From a checkpoint of a small transformer trained on Wikipedia.
Size: MLP 2048 GELU, vocabulary 2048, 11.1M parameters.
Architecture: LayerNorm before each block, no biases in attention or MLP, capped logits.
Each number is 50 + 15 x the weight over the matrix's rms, rounded and kept within 0 to 99. Layers, rows and columns count from 0.

# layer 2 MLP up, 2048x256, rms 0.0411, rows 1234-1342, columns 192-255
32 46 38 43 55 51 73 72 47 75 39 52 26 60 56 49 39 48 56 35 52 46 28 36 55 50 61 64 34 54 80 65 66 73 42 38 34 59 06 41 50 76 54 39 79 63 34 35 74 74 76 61 58 52 50 29 62 44 42 57 28 62 63 24
40 61 32 65 41 41 56 35 59 68 93 68 14 47 51 58 43 34 36 64 70 52 39 54 41 64 63 41 62 24 82 51 60 54 47 52 65 30 28 47 43 51 74 55 40 62 68 51 28 59 39 65 83 64 46 45 82 48 42 37 30 39 66 33
67 38 53 25 36 88 42 49 65 54 63 25 51 46 53 60 61 35 37 57 21 55 73 53 52 58 54 61 59 43 62 44 45 54 34 55 64 40 61 55 38 62 59 50 70 72 51 43 31 49 47 61 70 52 63 22 70 57 38 46 73 30 73 46
44 48 49 44 71 38 37 55 59 57 62 76 50 43 58 62 49 38 63 57 49 56 56 45 41 10 62 31 42 46 31 33 55 67 61 91 54 80 56 68 42 47 71 82 45 40 38 35 36 34 69 46 64 56 22 45 54 57 38 39 34 27 43 28
36 53 40 64 34 53 46 64 54 53 68 66 41 62 41 33 18 29 55 46 60 52 52 63 53 87 38 35 49 47 23 29 46 59 55 65 62 54 53 48 43 56 64 59 57 63 36 44 42 62 45 86 43 79 42 61 26 80 56 42 45 19 77 53
58 37 02 58 42 39 68 62 30 60 47 59 63 19 60 16 59 41 62 48 61 45 72 60 44 42 37 35 42 22 27 42 40 73 51 62 61 58 45 55 46 24 33 73 54 59 60 57 57 48 51 55 58 35 58 52 65 37 58 69 46 50 65 35
62 75 44 40 66 44 45 10 60 50 71 59 50 40 68 60 28 54 27 48 51 55 32 38 62 56 47 44 68 79 74 49 51 48 67 55 47 68 39 26 39 46 61 45 29 58 71 23 58 41 61 27 46 39 55 43 60 80 38 31 44 56 51 53
55 48 46 50 68 39 55 29 68 54 48 63 46 42 79 56 52 35 40 36 40 25 53 61 67 54 66 41 38 61 00 51 45 46 39 45 87 56 46 51 69 58 54 14 38 50 59 57 61 43 84 47 30 71 52 54 44 53 62 74 48 69 46 27
60 39 56 51 59 42 38 43 81 52 65 54 61 42 35 46 45 50 54 65 91 48 33 60 77 73 52 56 58 88 32 46 96 45 44 39 52 44 38 53 34 61 46 51 31 21 39 57 46 49 54 50 40 27 47 30 67 42 27 49 58 60 46 49
61 53 41 52 37 50 67 62 60 48 53 52 72 70 62 44 55 56 33 19 53 37 48 44 42 22 43 34 33 53 58 30 43 39 25 43 62 69 35 58 41 51 34 28 31 44 72 59 34 50 53 43 49 70 48 29 43 50 48 51 66 15 57 37
49 84 47 47 31 44 08 79 24 55 42 53 61 58 22 54 59 55 35 57 68 75 45 14 65 30 47 44 40 74 38 51 61 73 39 24 43 69 65 41 48 46 33 45 43 69 57 46 76 51 49 52 66 46 47 44 17 48 63 34 40 55 62 47
67 71 49 53 53 32 70 62 51 88 32 56 57 52 82 40 49 72 36 63 54 64 53 75 78 43 46 36 43 61 47 57 52 44 70 58 29 40 77 31 51 59 57 48 40 33 57 49 87 13 60 46 52 42 28 60 42 55 88 41 36 08 31 73
56 66 52 36 31 45 53 62 76 58 59 68 45 59 35 54 51 49 33 56 57 87 55 51 49 58 36 34 48 54 31 53 37 58 35 71 51 25 53 53 44 62 53 62 38 56 57 41 40 56 78 40 65 61 48 12 52 52 60 36 64 43 54 71
42 49 46 51 35 19 41 47 38 57 41 56 84 35 46 66 48 35 46 23 40 47 33 58 64 50 73 50 10 73 28 65 47 56 42 82 40 77 79 56 51 57 40 34 40 41 25 23 30 47 46 58 72 52 37 58 36 48 62 19 52 12 46 78
50 40 31 53 37 76 52 55 32 67 65 38 71 50 29 82 34 53 26 70 74 64 49 58 54 31 75 31 59 78 58 50 58 42 75 38 37 42 42 44 27 46 52 45 58 61 56 34 75 41 53 39 54 68 55 67 22 51 40 69 27 34 50 48
36 38 31 71 37 37 75 42 66 67 57 63 61 13 41 65 36 62 63 46 65 60 52 50 52 55 70 57 49 57 49 35 67 61 38 68 47 62 38 43 57 46 51 62 50 49 38 24 34 47 51 39 65 46 38 62 29 72 50 24 83 37 40 35
84 33 46 32 69 54 60 36 45 53 38 43 80 60 83 48 49 34 63 54 52 50 27 66 39 42 27 61 55 40 54 51 97 54 28 67 52 51 35 44 37 40 27 64 52 52 32 36 82 66 64 28 56 48 60 48 59 75 60 32 63 48 63 51
42 64 49 46 39 45 47 71 51 63 29 52 41 54 21 48 47 59 39 18 59 15 20 61 47 55 81 42 42 63 66 56 58 67 41 61 55 40 60 35 64 20 57 62 51 36 31 23 58 67 47 57 40 48 27 46 53 31 62 31 35 38 53 60
74 33 31 54 49 30 65 41 48 64 40 67 39 44 43 34 56 39 63 65 53 54 23 51 61 49 73 44 45 51 47 47 60 54 62 47 28 36 62 60 40 78 70 28 35 35 58 65 63 60 51 53 46 85 38 53 18 82 34 59 50 36 68 59
45 54 28 52 52 46 51 30 56 52 27 54 41 67 36 45 56 55 56 41 53 60 50 41 49 40 48 35 36 74 57 54 60 41 68 31 59 32 30 33 46 52 49 33 44 51 39 32 49 31 36 40 60 45 40 44 59 52 64 29 59 33 29 67
44 53 39 64 35 83 36 36 76 58 50 81 52 38 36 69 61 38 66 37 60 75 54 67 73 27 40 74 51 68 47 67 73 40 57 41 44 57 49 54 87 47 36 35 18 43 45 37 64 52 62 56 54 41 62 54 59 65 32 65 31 31 35 49
69 58 50 53 61 26 60 29 57 88 60 61 51 49 55 32 52 61 37 54 48 44 58 59 55 45 42 47 55 51 68 43 50 35 79 41 10 27 57 44 53 47 45 55 25 69 54 49 60 51 64 66 30 85 49 43 34 61 59 77 52 52 65 48
42 76 43 60 45 72 55 43 50 61 48 47 69 31 63 53 51 34 51 35 60 77 58 50 52 54 65 52 45 47 26 59 28 39 36 59 76 52 48 45 44 73 54 44 56 50 60 30 51 52 59 48 20 49 42 63 85 43 53 70 36 32 46 51
44 45 61 73 31 42 54 55 48 61 59 52 39 69 47 70 49 63 60 46 60 39 46 23 48 44 54 50 45 77 59 71 49 37 39 74 37 70 31 19 33 55 48 30 32 48 60 23 58 48 71 54 41 44 39 68 27 53 53 44 65 62 61 43
51 74 50 52 44 46 40 64 58 56 56 65 96 48 25 47 58 48 47 42 69 47 53 55 46 78 74 12 39 72 20 69 33 53 77 74 74 63 44 74 57 63 51 47 53 56 56 62 60 55 64 43 54 61 54 24 13 37 66 48 72 62 48 43
65 55 52 33 48 63 35 59 40 36 48 56 64 72 48 59 67 55 61 36 58 50 43 31 50 50 46 64 52 48 56 41 51 53 74 59 26 47 35 50 54 62 55 45 43 54 49 48 46 63 54 43 29 71 45 74 36 56 43 58 62 47 34 42
54 43 51 51 39 48 53 60 48 50 50 60 23 46 35 49 22 23 41 31 91 68 44 85 35 68 45 12 66 56 67 50 71 75 52 63 56 61 49 27 84 50 56 58 21 33 39 52 72 73 65 44 67 80 45 62 45 50 27 59 50 62 66 32
53 51 49 47 51 57 72 41 51 53 37 67 52 63 59 52 59 57 68 41 46 45 54 56 60 46 23 24 44 73 63 50 11 41 35 64 73 58 34 61 40 59 73 48 29 63 20 40 62 43 41 57 44 58 59 27 28 36 60 97 35 51 66 29
39 30 25 71 34 28 60 50 46 55 64 80 57 40 67 73 41 39 57 65 36 59 67 57 58 22 55 53 57 36 24 54 49 77 62 60 35 41 74 64 58 57 52 23 46 27 30 56 75 55 62 65 52 52 37 46 45 47 54 44 46 58 54 55
38 66 55 51 48 44 60 79 42 37 27 60 45 63 33 57 54 56 66 28 39 62 59 45 65 61 64 41 34 62 53 57 54 31 60 48 30 49 55 12 27 42 71 28 46 29 13 64 40 35 50 42 57 42 16 48 21 58 67 54 26 29 85 58
37 51 35 44 54 44 61 49 53 61 37 58 58 58 39 65 18 65 45 26 57 74 56 54 49 52 71 45 57 54 90 53 65 51 42 43 59 51 49 51 80 46 49 68 55 44 62 77 53 73 58 56 56 54 31 36 33 49 44 29 59 23 54 59
55 44 34 25 43 78 26 51 49 39 47 47 63 57 50 35 55 49 33 32 49 69 41 66 40 52 48 43 45 40 45 48 58 72 59 55 54 50 91 47 46 41 72 49 49 26 49 31 53 30 53 40 33 63 27 28 48 63 35 46 41 63 50 62
45 59 43 95 75 20 41 45 61 63 45 71 77 39 69 89 50 22 68 62 67 65 43 39 65 43 52 24 62 37 53 39 38 89 99 87 14 42 45 62 65 51 27 43 58 28 37 30 46 20 84 68 55 72 67 33 31 71 60 32 44 29 47 57
49 31 32 74 49 79 60 30 62 69 46 45 51 45 28 57 43 68 63 45 51 63 50 72 48 48 61 44 58 74 57 49 31 46 55 42 42 34 37 31 47 52 47 05 39 42 71 41 47 47 47 41 81 83 53 48 30 59 68 52 57 56 55 64
51 38 50 66 37 73 45 62 60 60 70 45 48 47 44 67 34 47 59 49 57 50 57 47 59 37 54 58 53 60 44 81 48 61 39 49 56 70 49 71 35 34 74 23 42 63 58 32 71 29 70 50 49 70 55 41 48 49 56 53 43 40 67 34
56 54 42 41 30 55 44 44 56 54 57 66 60 78 72 52 55 65 77 73 48 58 32 57 54 37 43 35 56 53 62 72 71 52 32 36 67 42 32 57 36 41 43 39 30 57 48 37 59 58 96 36 70 76 40 51 53 56 53 43 65 52 52 45
57 49 33 17 46 60 52 57 67 51 42 47 54 75 53 54 48 86 41 14 43 65 78 52 43 24 49 28 44 54 17 50 65 42 54 78 37 48 32 57 35 99 63 45 44 48 75 40 61 84 54 40 37 41 47 45 34 56 61 49 36 53 47 62
52 61 49 79 64 43 29 46 43 78 63 32 49 40 37 56 18 54 32 30 76 50 66 68 52 66 56 18 54 50 35 56 70 56 84 39 75 65 66 34 44 67 57 42 00 13 55 15 66 65 50 54 59 59 46 41 33 59 38 38 35 54 68 29
46 59 53 60 47 62 59 29 51 48 72 50 98 41 26 30 25 74 48 43 66 40 46 53 55 50 52 32 53 56 56 68 49 38 87 45 45 47 67 40 54 54 73 46 40 85 33 35 56 37 64 31 64 52 41 19 36 52 39 58 68 59 52 57
44 53 15 65 51 33 39 59 45 59 70 53 56 41 68 47 43 14 49 71 63 44 66 34 48 53 35 32 36 51 48 39 52 45 62 45 68 58 46 44 39 43 49 42 27 27 37 38 41 55 50 55 61 65 34 51 45 79 39 53 26 47 46 28
64 47 68 44 28 65 28 55 39 35 64 69 56 45 46 31 55 52 29 63 49 53 66 58 70 25 61 43 33 61 65 38 59 69 40 83 52 67 55 49 00 39 78 51 59 64 42 62 25 54 58 40 48 49 58 64 44 52 46 57 27 46 48 66
72 34 61 48 44 74 36 48 68 34 48 49 41 66 45 37 72 35 54 25 71 48 58 57 59 32 49 14 53 38 66 52 49 50 73 73 81 46 57 44 69 33 37 45 40 78 52 52 61 51 34 67 25 59 43 14 58 58 63 74 34 32 50 39
40 46 55 40 49 72 68 63 57 25 68 65 55 44 22 46 39 39 53 69 47 58 61 41 47 69 27 21 27 47 42 68 60 54 56 46 62 41 53 48 45 74 55 37 50 47 43 46 83 39 49 08 43 24 00 34 57 53 61 39 39 52 52 54
41 64 31 34 37 47 52 27 46 85 51 78 58 40 54 52 66 54 57 68 78 38 41 52 64 41 63 30 40 36 50 27 56 52 58 83 57 49 45 53 39 68 39 44 36 50 86 48 55 48 20 44 57 50 37 72 68 38 57 30 50 54 65 45
47 50 62 38 44 62 41 65 44 45 61 70 47 41 59 38 55 65 43 30 80 37 47 54 60 70 24 35 31 66 44 61 48 54 27 43 63 51 44 58 43 68 63 28 30 20 51 44 66 36 60 43 89 64 29 71 69 78 29 55 48 37 49 33
53 40 42 50 43 38 59 65 47 68 74 43 47 40 73 53 22 70 30 33 46 53 67 74 29 73 62 79 37 37 54 54 78 71 19 53 70 64 35 33 69 54 41 53 48 52 55 44 68 22 66 38 52 47 45 57 65 66 71 25 29 44 63 57
39 75 51 29 47 65 34 28 39 52 48 60 50 59 43 53 37 48 25 47 55 51 90 64 78 68 78 58 55 59 14 40 85 36 25 53 56 53 43 68 42 62 50 41 39 15 42 41 48 80 45 56 65 62 35 50 62 41 41 41 22 45 55 48
67 09 53 70 41 35 61 50 46 32 52 62 57 65 54 31 42 65 87 42 39 63 65 42 73 45 54 22 55 58 42 30 51 65 42 71 53 25 45 55 55 69 38 69 15 68 55 63 35 52 45 57 57 74 45 81 63 75 64 73 68 40 68 75
61 31 56 41 37 58 52 40 30 78 43 82 54 49 90 53 52 49 55 60 75 53 49 40 31 63 52 56 69 47 39 44 80 40 47 62 68 36 57 60 63 75 54 80 47 27 67 57 57 57 49 71 55 42 51 54 43 48 39 70 99 54 47 62
48 65 43 23 00 49 55 56 75 49 74 72 63 54 77 36 60 58 27 31 55 62 07 81 62 62 52 43 33 38 19 50 66 72 44 49 67 44 16 66 72 61 34 53 48 40 00 59 75 63 52 75 33 45 47 42 55 54 71 49 51 23 71 54
77 47 64 68 49 49 28 50 51 58 32 58 57 60 45 33 07 40 41 29 62 50 61 34 62 32 45 20 47 52 23 49 59 49 50 62 56 74 53 33 48 45 43 49 64 51 33 35 59 57 51 55 76 54 53 44 52 74 63 41 71 39 48 22
58 27 63 67 45 43 39 22 66 63 56 44 52 58 45 44 44 58 41 21 48 65 47 56 44 41 55 53 51 54 59 44 43 32 52 57 52 82 36 47 66 50 59 43 73 49 77 48 54 35 39 50 42 77 57 50 40 50 32 64 48 49 50 36
69 42 58 72 61 35 51 68 36 55 50 50 47 72 55 58 44 45 60 37 43 46 51 34 42 31 33 59 42 53 68 74 58 62 53 72 40 51 36 43 44 88 48 65 49 48 56 56 44 67 34 53 52 44 34 92 42 51 52 83 68 65 48 60
52 47 56 54 41 44 38 54 12 79 45 68 34 52 60 46 51 70 41 68 59 35 65 58 41 50 29 49 45 55 63 66 52 62 41 65 40 55 34 57 59 43 70 58 08 04 61 51 48 51 59 49 63 47 45 19 52 49 61 38 56 43 56 39
63 36 47 39 28 70 27 54 67 74 44 50 33 74 64 47 47 39 43 45 55 22 40 61 34 42 59 54 73 46 38 50 61 52 71 61 58 23 37 46 38 45 52 78 26 43 60 58 64 34 74 78 68 60 53 35 30 39 29 56 00 26 21 37
55 59 41 49 32 41 52 37 39 39 48 51 36 33 64 43 66 19 34 65 47 78 56 91 74 46 71 52 37 76 54 47 62 67 42 61 41 62 49 17 37 55 51 40 92 59 53 12 43 50 55 39 48 68 42 34 51 49 36 48 57 43 38 14
48 29 71 49 39 34 69 46 48 45 80 42 62 72 55 44 29 62 51 44 77 73 51 59 41 37 82 35 40 64 61 42 54 55 41 66 93 29 55 39 54 47 56 57 30 46 59 35 49 55 46 34 67 49 33 57 55 61 75 42 33 57 64 59
59 44 62 64 39 49 30 41 47 72 81 41 43 48 43 57 46 49 84 07 30 64 04 59 72 30 62 48 49 31 50 55 39 48 86 53 72 41 44 19 35 39 37 62 70 52 62 36 49 39 51 50 69 55 49 47 40 45 73 61 49 55 40 67
45 70 48 21 73 56 46 62 52 72 68 63 49 29 41 46 44 52 46 47 62 39 36 30 73 66 57 76 43 71 46 46 28 51 73 49 11 38 24 47 54 94 06 51 44 34 36 42 59 16 66 48 75 61 40 67 40 34 51 66 31 59 37 13
60 78 45 50 38 46 64 45 46 49 56 55 31 60 57 50 67 43 40 40 66 37 08 67 60 48 62 30 62 34 52 33 42 51 61 67 49 14 58 66 51 71 47 48 18 30 59 61 51 36 52 37 49 30 22 42 51 45 66 65 65 67 60 51
45 27 39 66 55 55 48 83 51 57 38 57 43 54 65 71 60 48 37 35 53 38 42 43 54 52 68 39 39 41 34 26 61 53 51 50 49 59 37 42 54 81 60 53 42 40 84 49 41 53 42 43 43 61 51 35 47 68 45 64 38 66 61 38
64 42 48 42 38 44 40 45 45 30 72 45 49 67 52 45 40 52 42 78 74 55 70 37 81 41 41 43 28 54 61 56 37 53 40 54 67 40 27 46 27 56 34 47 55 19 99 70 69 67 50 46 41 51 29 73 62 52 66 40 52 43 54 56
46 58 37 68 42 53 60 38 44 73 38 72 66 27 60 42 28 62 01 33 60 39 65 60 40 33 48 48 49 30 64 55 51 43 40 55 44 54 66 51 41 62 41 73 37 29 58 36 56 48 34 35 56 66 68 12 82 61 45 24 43 67 38 86
50 45 38 95 47 49 40 31 85 47 57 48 53 37 40 75 25 53 83 43 52 44 41 42 58 41 52 36 65 75 66 62 45 42 54 54 49 50 38 57 54 66 77 37 30 59 44 40 64 42 78 45 62 47 33 20 30 50 33 43 46 39 43 68
56 51 61 39 51 70 28 55 48 38 60 55 50 57 48 78 65 45 29 68 48 58 40 59 46 39 59 40 47 51 33 70 61 49 51 38 44 50 49 48 64 46 64 65 73 35 52 38 65 29 52 62 44 61 32 39 59 61 55 42 46 45 33 73
45 61 46 72 48 49 66 92 58 39 28 78 61 94 59 65 43 37 62 42 63 75 54 53 59 22 67 59 54 76 73 67 70 52 38 74 62 43 34 48 23 45 51 61 72 43 47 00 52 38 45 40 37 62 55 31 22 29 52 42 18 44 65 33
53 34 45 57 12 73 45 47 54 58 50 58 36 73 57 33 58 60 29 42 46 69 68 65 66 41 68 39 65 36 56 59 39 45 59 57 32 31 65 46 23 28 40 67 63 63 48 38 63 53 81 18 69 49 56 58 43 37 49 41 44 59 48 44
42 64 34 42 71 65 52 49 51 45 59 65 56 46 42 41 40 60 66 16 72 41 27 70 55 49 36 43 58 64 39 42 37 51 39 36 63 34 52 69 36 42 71 09 29 57 50 44 73 68 47 55 68 79 44 43 56 66 34 50 38 13 25 73
56 51 43 46 64 61 31 89 49 46 58 76 41 56 44 25 65 59 35 44 50 72 51 51 61 44 46 30 25 68 66 41 58 55 56 55 50 31 58 33 68 68 49 39 53 42 46 51 41 68 63 40 99 58 20 54 48 40 34 75 48 50 71 75
47 46 45 74 42 51 65 27 54 66 57 54 43 53 75 78 58 59 65 26 49 59 48 28 44 43 46 31 30 59 48 51 45 17 49 49 73 53 25 45 32 51 61 47 47 57 74 84 62 24 63 57 53 53 50 64 39 46 52 27 50 41 59 66
90 29 40 39 27 46 01 43 65 36 60 82 71 55 47 50 28 43 63 56 74 40 78 43 84 39 65 51 41 43 48 46 59 90 48 74 48 48 63 34 49 41 43 50 47 62 78 43 59 66 55 47 31 52 37 59 67 57 61 47 56 35 52 41
33 39 30 57 43 61 57 41 30 57 56 57 55 27 27 52 45 53 33 41 76 30 56 38 57 17 50 47 49 49 59 67 57 54 57 54 04 64 62 57 40 50 41 70 58 48 54 39 78 43 46 56 63 61 55 50 22 68 45 73 35 48 70 40
50 69 06 64 32 80 73 67 34 25 25 74 79 54 33 65 39 32 39 36 79 73 29 32 41 80 83 44 31 74 61 45 75 55 61 53 71 39 51 67 37 28 62 46 38 27 64 40 36 41 59 34 73 43 39 34 35 16 47 20 64 45 40 29
40 52 42 48 42 76 41 70 48 38 79 38 45 17 30 45 59 80 34 35 74 59 56 58 52 70 49 55 73 49 64 51 61 36 63 51 32 39 62 56 61 67 42 54 43 42 32 49 48 36 58 46 69 55 37 54 51 49 79 26 39 25 36 72
57 73 41 40 52 46 51 18 52 54 40 49 41 57 24 59 39 63 68 53 33 46 30 53 44 44 52 39 56 48 54 69 57 56 34 59 42 73 72 73 60 49 36 41 26 42 48 61 55 38 65 69 58 62 69 31 61 45 72 18 71 72 54 49
70 69 48 34 34 55 57 18 71 51 35 51 53 57 39 38 54 71 55 25 64 63 71 33 62 48 44 38 40 28 10 31 71 47 54 87 59 31 88 37 70 64 46 52 45 48 59 79 59 36 58 52 72 35 44 45 47 58 62 43 55 67 47 65
61 55 40 79 51 54 49 14 65 51 56 61 52 60 64 70 59 72 69 39 59 25 51 45 55 55 53 67 74 62 42 49 67 31 59 48 45 64 51 51 54 67 58 26 07 49 72 98 36 56 78 53 32 80 38 42 46 71 33 23 45 20 67 26
66 49 28 38 49 66 27 60 41 61 44 70 65 32 43 25 39 38 19 63 76 49 41 19 72 41 53 32 38 52 53 51 34 46 51 63 43 46 54 47 82 48 33 60 57 53 69 53 79 33 54 58 77 82 45 27 38 83 48 55 45 30 65 48
48 32 42 42 23 67 54 48 70 41 51 62 84 56 32 29 47 55 51 35 59 58 55 49 53 42 54 63 53 45 52 50 60 68 43 55 69 60 48 47 38 39 48 59 47 58 30 71 50 49 59 67 36 56 59 47 35 51 61 44 49 37 48 68
36 46 33 47 61 47 62 55 50 49 67 80 66 43 80 65 26 43 73 42 34 77 63 48 42 50 42 70 56 52 30 63 42 70 32 38 69 73 40 61 44 72 29 32 44 47 66 64 57 54 52 34 70 62 37 39 69 42 53 31 46 42 35 45
86 35 39 57 30 66 34 77 37 46 51 80 53 58 57 64 54 31 58 58 51 38 74 42 33 58 57 32 55 68 65 41 43 65 86 42 73 67 60 55 76 78 41 43 46 35 54 21 46 27 38 37 39 55 43 56 30 70 30 52 27 28 48 61
61 73 30 51 37 50 36 18 49 56 37 45 40 35 43 64 43 52 51 54 27 49 34 71 66 34 52 24 52 49 49 59 52 67 54 66 74 53 53 48 56 26 55 29 61 55 25 33 67 62 54 38 86 38 22 62 37 79 45 35 51 48 56 42
66 55 38 77 23 62 75 73 75 37 63 61 65 44 55 52 48 66 16 48 67 67 92 48 28 49 56 43 43 46 64 56 59 58 61 69 58 37 25 43 23 62 57 32 36 64 21 46 49 73 68 27 51 35 35 83 43 53 71 77 52 46 47 61
75 64 56 50 70 57 56 47 79 58 52 51 46 35 39 53 44 35 53 35 82 48 53 51 52 71 67 54 41 43 45 74 55 52 25 40 59 57 34 58 48 31 70 37 56 44 68 68 41 48 85 34 96 53 28 27 68 44 23 37 59 18 69 33
53 47 51 26 48 92 67 52 46 66 58 47 60 34 58 52 59 50 33 13 23 70 45 58 56 37 51 40 58 57 54 14 32 62 62 57 33 35 65 53 27 69 51 47 50 44 71 59 64 72 42 59 17 68 49 24 43 66 50 59 58 20 60 44
49 49 42 24 50 50 39 51 72 68 33 62 42 17 39 37 23 83 45 64 67 51 36 60 52 50 29 46 06 73 52 77 52 65 48 24 46 40 55 21 39 44 59 58 62 27 14 56 73 27 58 50 42 43 37 70 77 66 43 17 55 32 45 71
38 78 23 36 35 52 54 56 55 27 54 62 56 62 43 61 41 41 40 45 71 65 68 59 89 42 61 54 51 27 20 50 51 41 34 25 68 66 61 63 68 38 55 27 62 53 38 47 50 78 42 45 47 37 33 44 39 53 54 50 12 51 27 61
40 42 34 63 49 38 69 53 30 48 67 59 82 36 52 69 42 26 39 37 39 53 82 38 70 73 43 40 29 50 29 68 28 72 59 54 50 36 44 64 63 72 27 64 41 42 41 57 87 26 54 40 83 59 48 45 35 77 38 30 11 59 45 26
56 38 44 52 25 65 60 61 37 41 54 49 53 69 47 62 08 58 50 29 44 65 61 46 54 30 70 53 51 57 61 60 36 65 41 58 53 53 40 55 47 58 52 38 51 39 28 42 57 35 62 41 34 36 48 44 26 43 55 48 39 52 27 71
61 55 45 49 53 36 33 39 70 91 69 51 64 76 46 59 56 66 47 43 64 67 39 60 34 38 37 54 56 72 34 70 52 34 46 35 62 65 23 36 34 45 49 45 42 41 55 61 67 51 28 66 67 64 51 51 44 44 39 68 50 36 56 06
71 34 21 65 47 60 45 41 55 43 68 71 58 55 33 38 45 22 37 30 69 78 77 50 50 46 40 51 42 57 60 71 52 37 54 65 73 46 34 42 19 29 52 49 53 64 24 60 45 31 44 71 49 47 58 58 40 58 38 89 25 38 20 72
30 62 45 49 38 63 60 41 55 31 48 63 39 68 46 47 52 64 60 52 73 63 43 60 48 42 35 43 49 65 43 72 63 26 62 35 39 43 78 26 18 83 76 76 32 61 77 37 48 30 51 61 28 40 24 68 75 51 44 49 50 55 87 70
80 78 38 40 21 57 62 49 71 40 47 54 49 49 49 48 54 49 39 44 54 50 36 54 56 49 32 52 28 70 44 57 53 49 45 35 56 15 55 41 35 55 77 47 61 43 66 65 63 32 58 49 59 44 62 63 67 44 61 56 46 48 58 69
66 58 32 49 32 47 40 33 77 43 30 68 50 47 29 47 41 69 52 71 52 47 20 51 43 43 64 53 22 36 73 45 50 38 62 66 65 77 39 74 42 49 56 61 69 26 42 45 59 23 48 61 55 39 48 39 57 29 44 46 57 39 65 38
39 26 43 60 50 26 64 09 95 49 66 57 54 64 35 72 42 79 34 24 69 37 24 61 54 38 76 64 61 77 63 40 52 31 32 55 32 42 62 32 21 29 62 48 16 48 76 60 49 45 50 61 54 56 31 51 34 51 45 37 29 49 47 48
32 29 63 38 68 37 55 22 59 57 69 84 53 51 68 37 58 54 53 24 46 61 66 99 50 43 73 45 44 62 56 71 72 56 39 70 68 52 63 54 29 41 49 39 27 66 65 57 70 68 54 50 33 57 44 35 75 53 57 39 38 59 53 46
61 47 46 39 50 51 29 65 77 43 77 35 83 48 28 59 65 69 56 33 63 61 31 75 89 51 71 48 18 46 52 37 90 59 65 31 53 28 33 39 50 70 59 62 43 33 45 60 55 28 48 48 74 59 48 44 22 45 17 58 56 55 56 34
62 75 36 39 49 29 45 73 59 59 80 52 39 40 58 45 58 26 68 94 80 38 67 65 48 35 65 43 49 54 40 56 40 55 46 48 73 09 36 62 44 69 55 61 58 48 46 68 49 50 31 47 37 43 00 69 36 37 21 48 14 26 44 52
45 60 41 57 30 83 58 41 53 56 54 41 55 60 32 41 52 54 43 46 49 55 45 65 72 40 41 59 39 69 36 60 57 47 49 56 37 50 47 44 28 56 82 51 32 40 59 57 51 34 44 55 50 49 45 51 43 61 51 74 53 53 54 65
74 37 28 46 63 41 28 47 49 47 66 53 48 56 28 54 56 45 87 64 97 49 61 52 54 35 45 39 35 38 27 63 33 66 46 60 83 40 30 33 39 41 35 52 61 28 34 54 71 32 73 67 43 67 63 47 43 45 21 38 26 25 49 22
41 55 39 42 49 58 60 11 50 57 31 48 49 54 30 45 53 69 40 43 59 34 16 54 56 56 70 47 64 73 34 80 46 23 50 53 50 86 61 34 46 43 80 30 29 49 69 26 50 81 34 65 72 56 68 30 75 72 27 48 71 42 64 22
47 67 41 31 68 69 50 37 41 61 45 50 41 55 45 48 44 35 53 49 58 27 51 47 43 81 40 57 50 61 53 43 56 47 58 56 56 42 32 41 50 59 34 32 42 35 70 45 74 59 50 45 60 43 43 81 60 47 44 35 61 53 65 55
31 38 30 24 42 48 59 41 41 37 88 40 46 49 27 74 18 30 55 44 54 55 58 54 58 51 27 48 65 70 60 27 51 45 39 58 57 56 60 30 64 39 35 40 69 64 35 48 41 56 58 67 11 36 50 17 78 56 37 91 40 59 99 33
50 34 75 66 37 51 39 43 39 23 63 44 47 79 43 68 51 66 69 43 48 33 46 50 40 44 45 39 52 47 46 59 51 58 78 68 66 44 12 34 41 47 48 62 61 51 28 34 49 26 43 55 64 66 34 36 45 43 41 42 57 46 60 42
56 51 24 55 60 43 12 42 97 60 46 43 51 35 71 48 51 37 50 35 53 81 54 58 62 45 35 43 43 71 49 52 48 65 30 45 73 38 45 46 20 36 42 42 47 42 71 31 63 42 87 57 49 43 25 65 69 64 54 42 43 32 40 56
62 25 23 70 63 43 26 24 63 57 49 54 70 39 51 64 45 23 45 51 49 37 26 54 61 41 79 44 51 29 72 51 37 57 57 43 48 55 51 32 66 46 16 61 59 51 46 43 55 52 74 35 63 54 59 52 36 57 45 56 47 55 52 51
64 32 68 78 46 55 51 63 75 72 50 52 56 79 74 30 44 41 49 43 57 66 65 49 41 47 43 48 41 60 79 42 40 46 27 49 47 46 42 42 43 38 54 35 45 26 47 39 74 55 73 50 83 56 62 52 48 71 47 58 48 51 52 29
44 40 29 57 39 64 51 84 27 39 61 69 50 74 46 58 44 58 43 37 49 69 68 55 32 33 52 61 53 62 59 42 36 69 58 65 74 39 65 46 50 53 51 16 44 46 79 59 22 60 67 51 53 32 55 75 66 59 52 62 22 34 41 41
47 49 40 33 55 62 71 70 48 56 63 61 65 59 44 75 47 72 23 09 47 62 57 74 63 39 88 57 51 51 59 33 91 44 48 34 76 57 70 38 57 69 66 39 33 33 58 72 49 51 80 67 45 52 60 44 47 40 63 74 45 47 48 61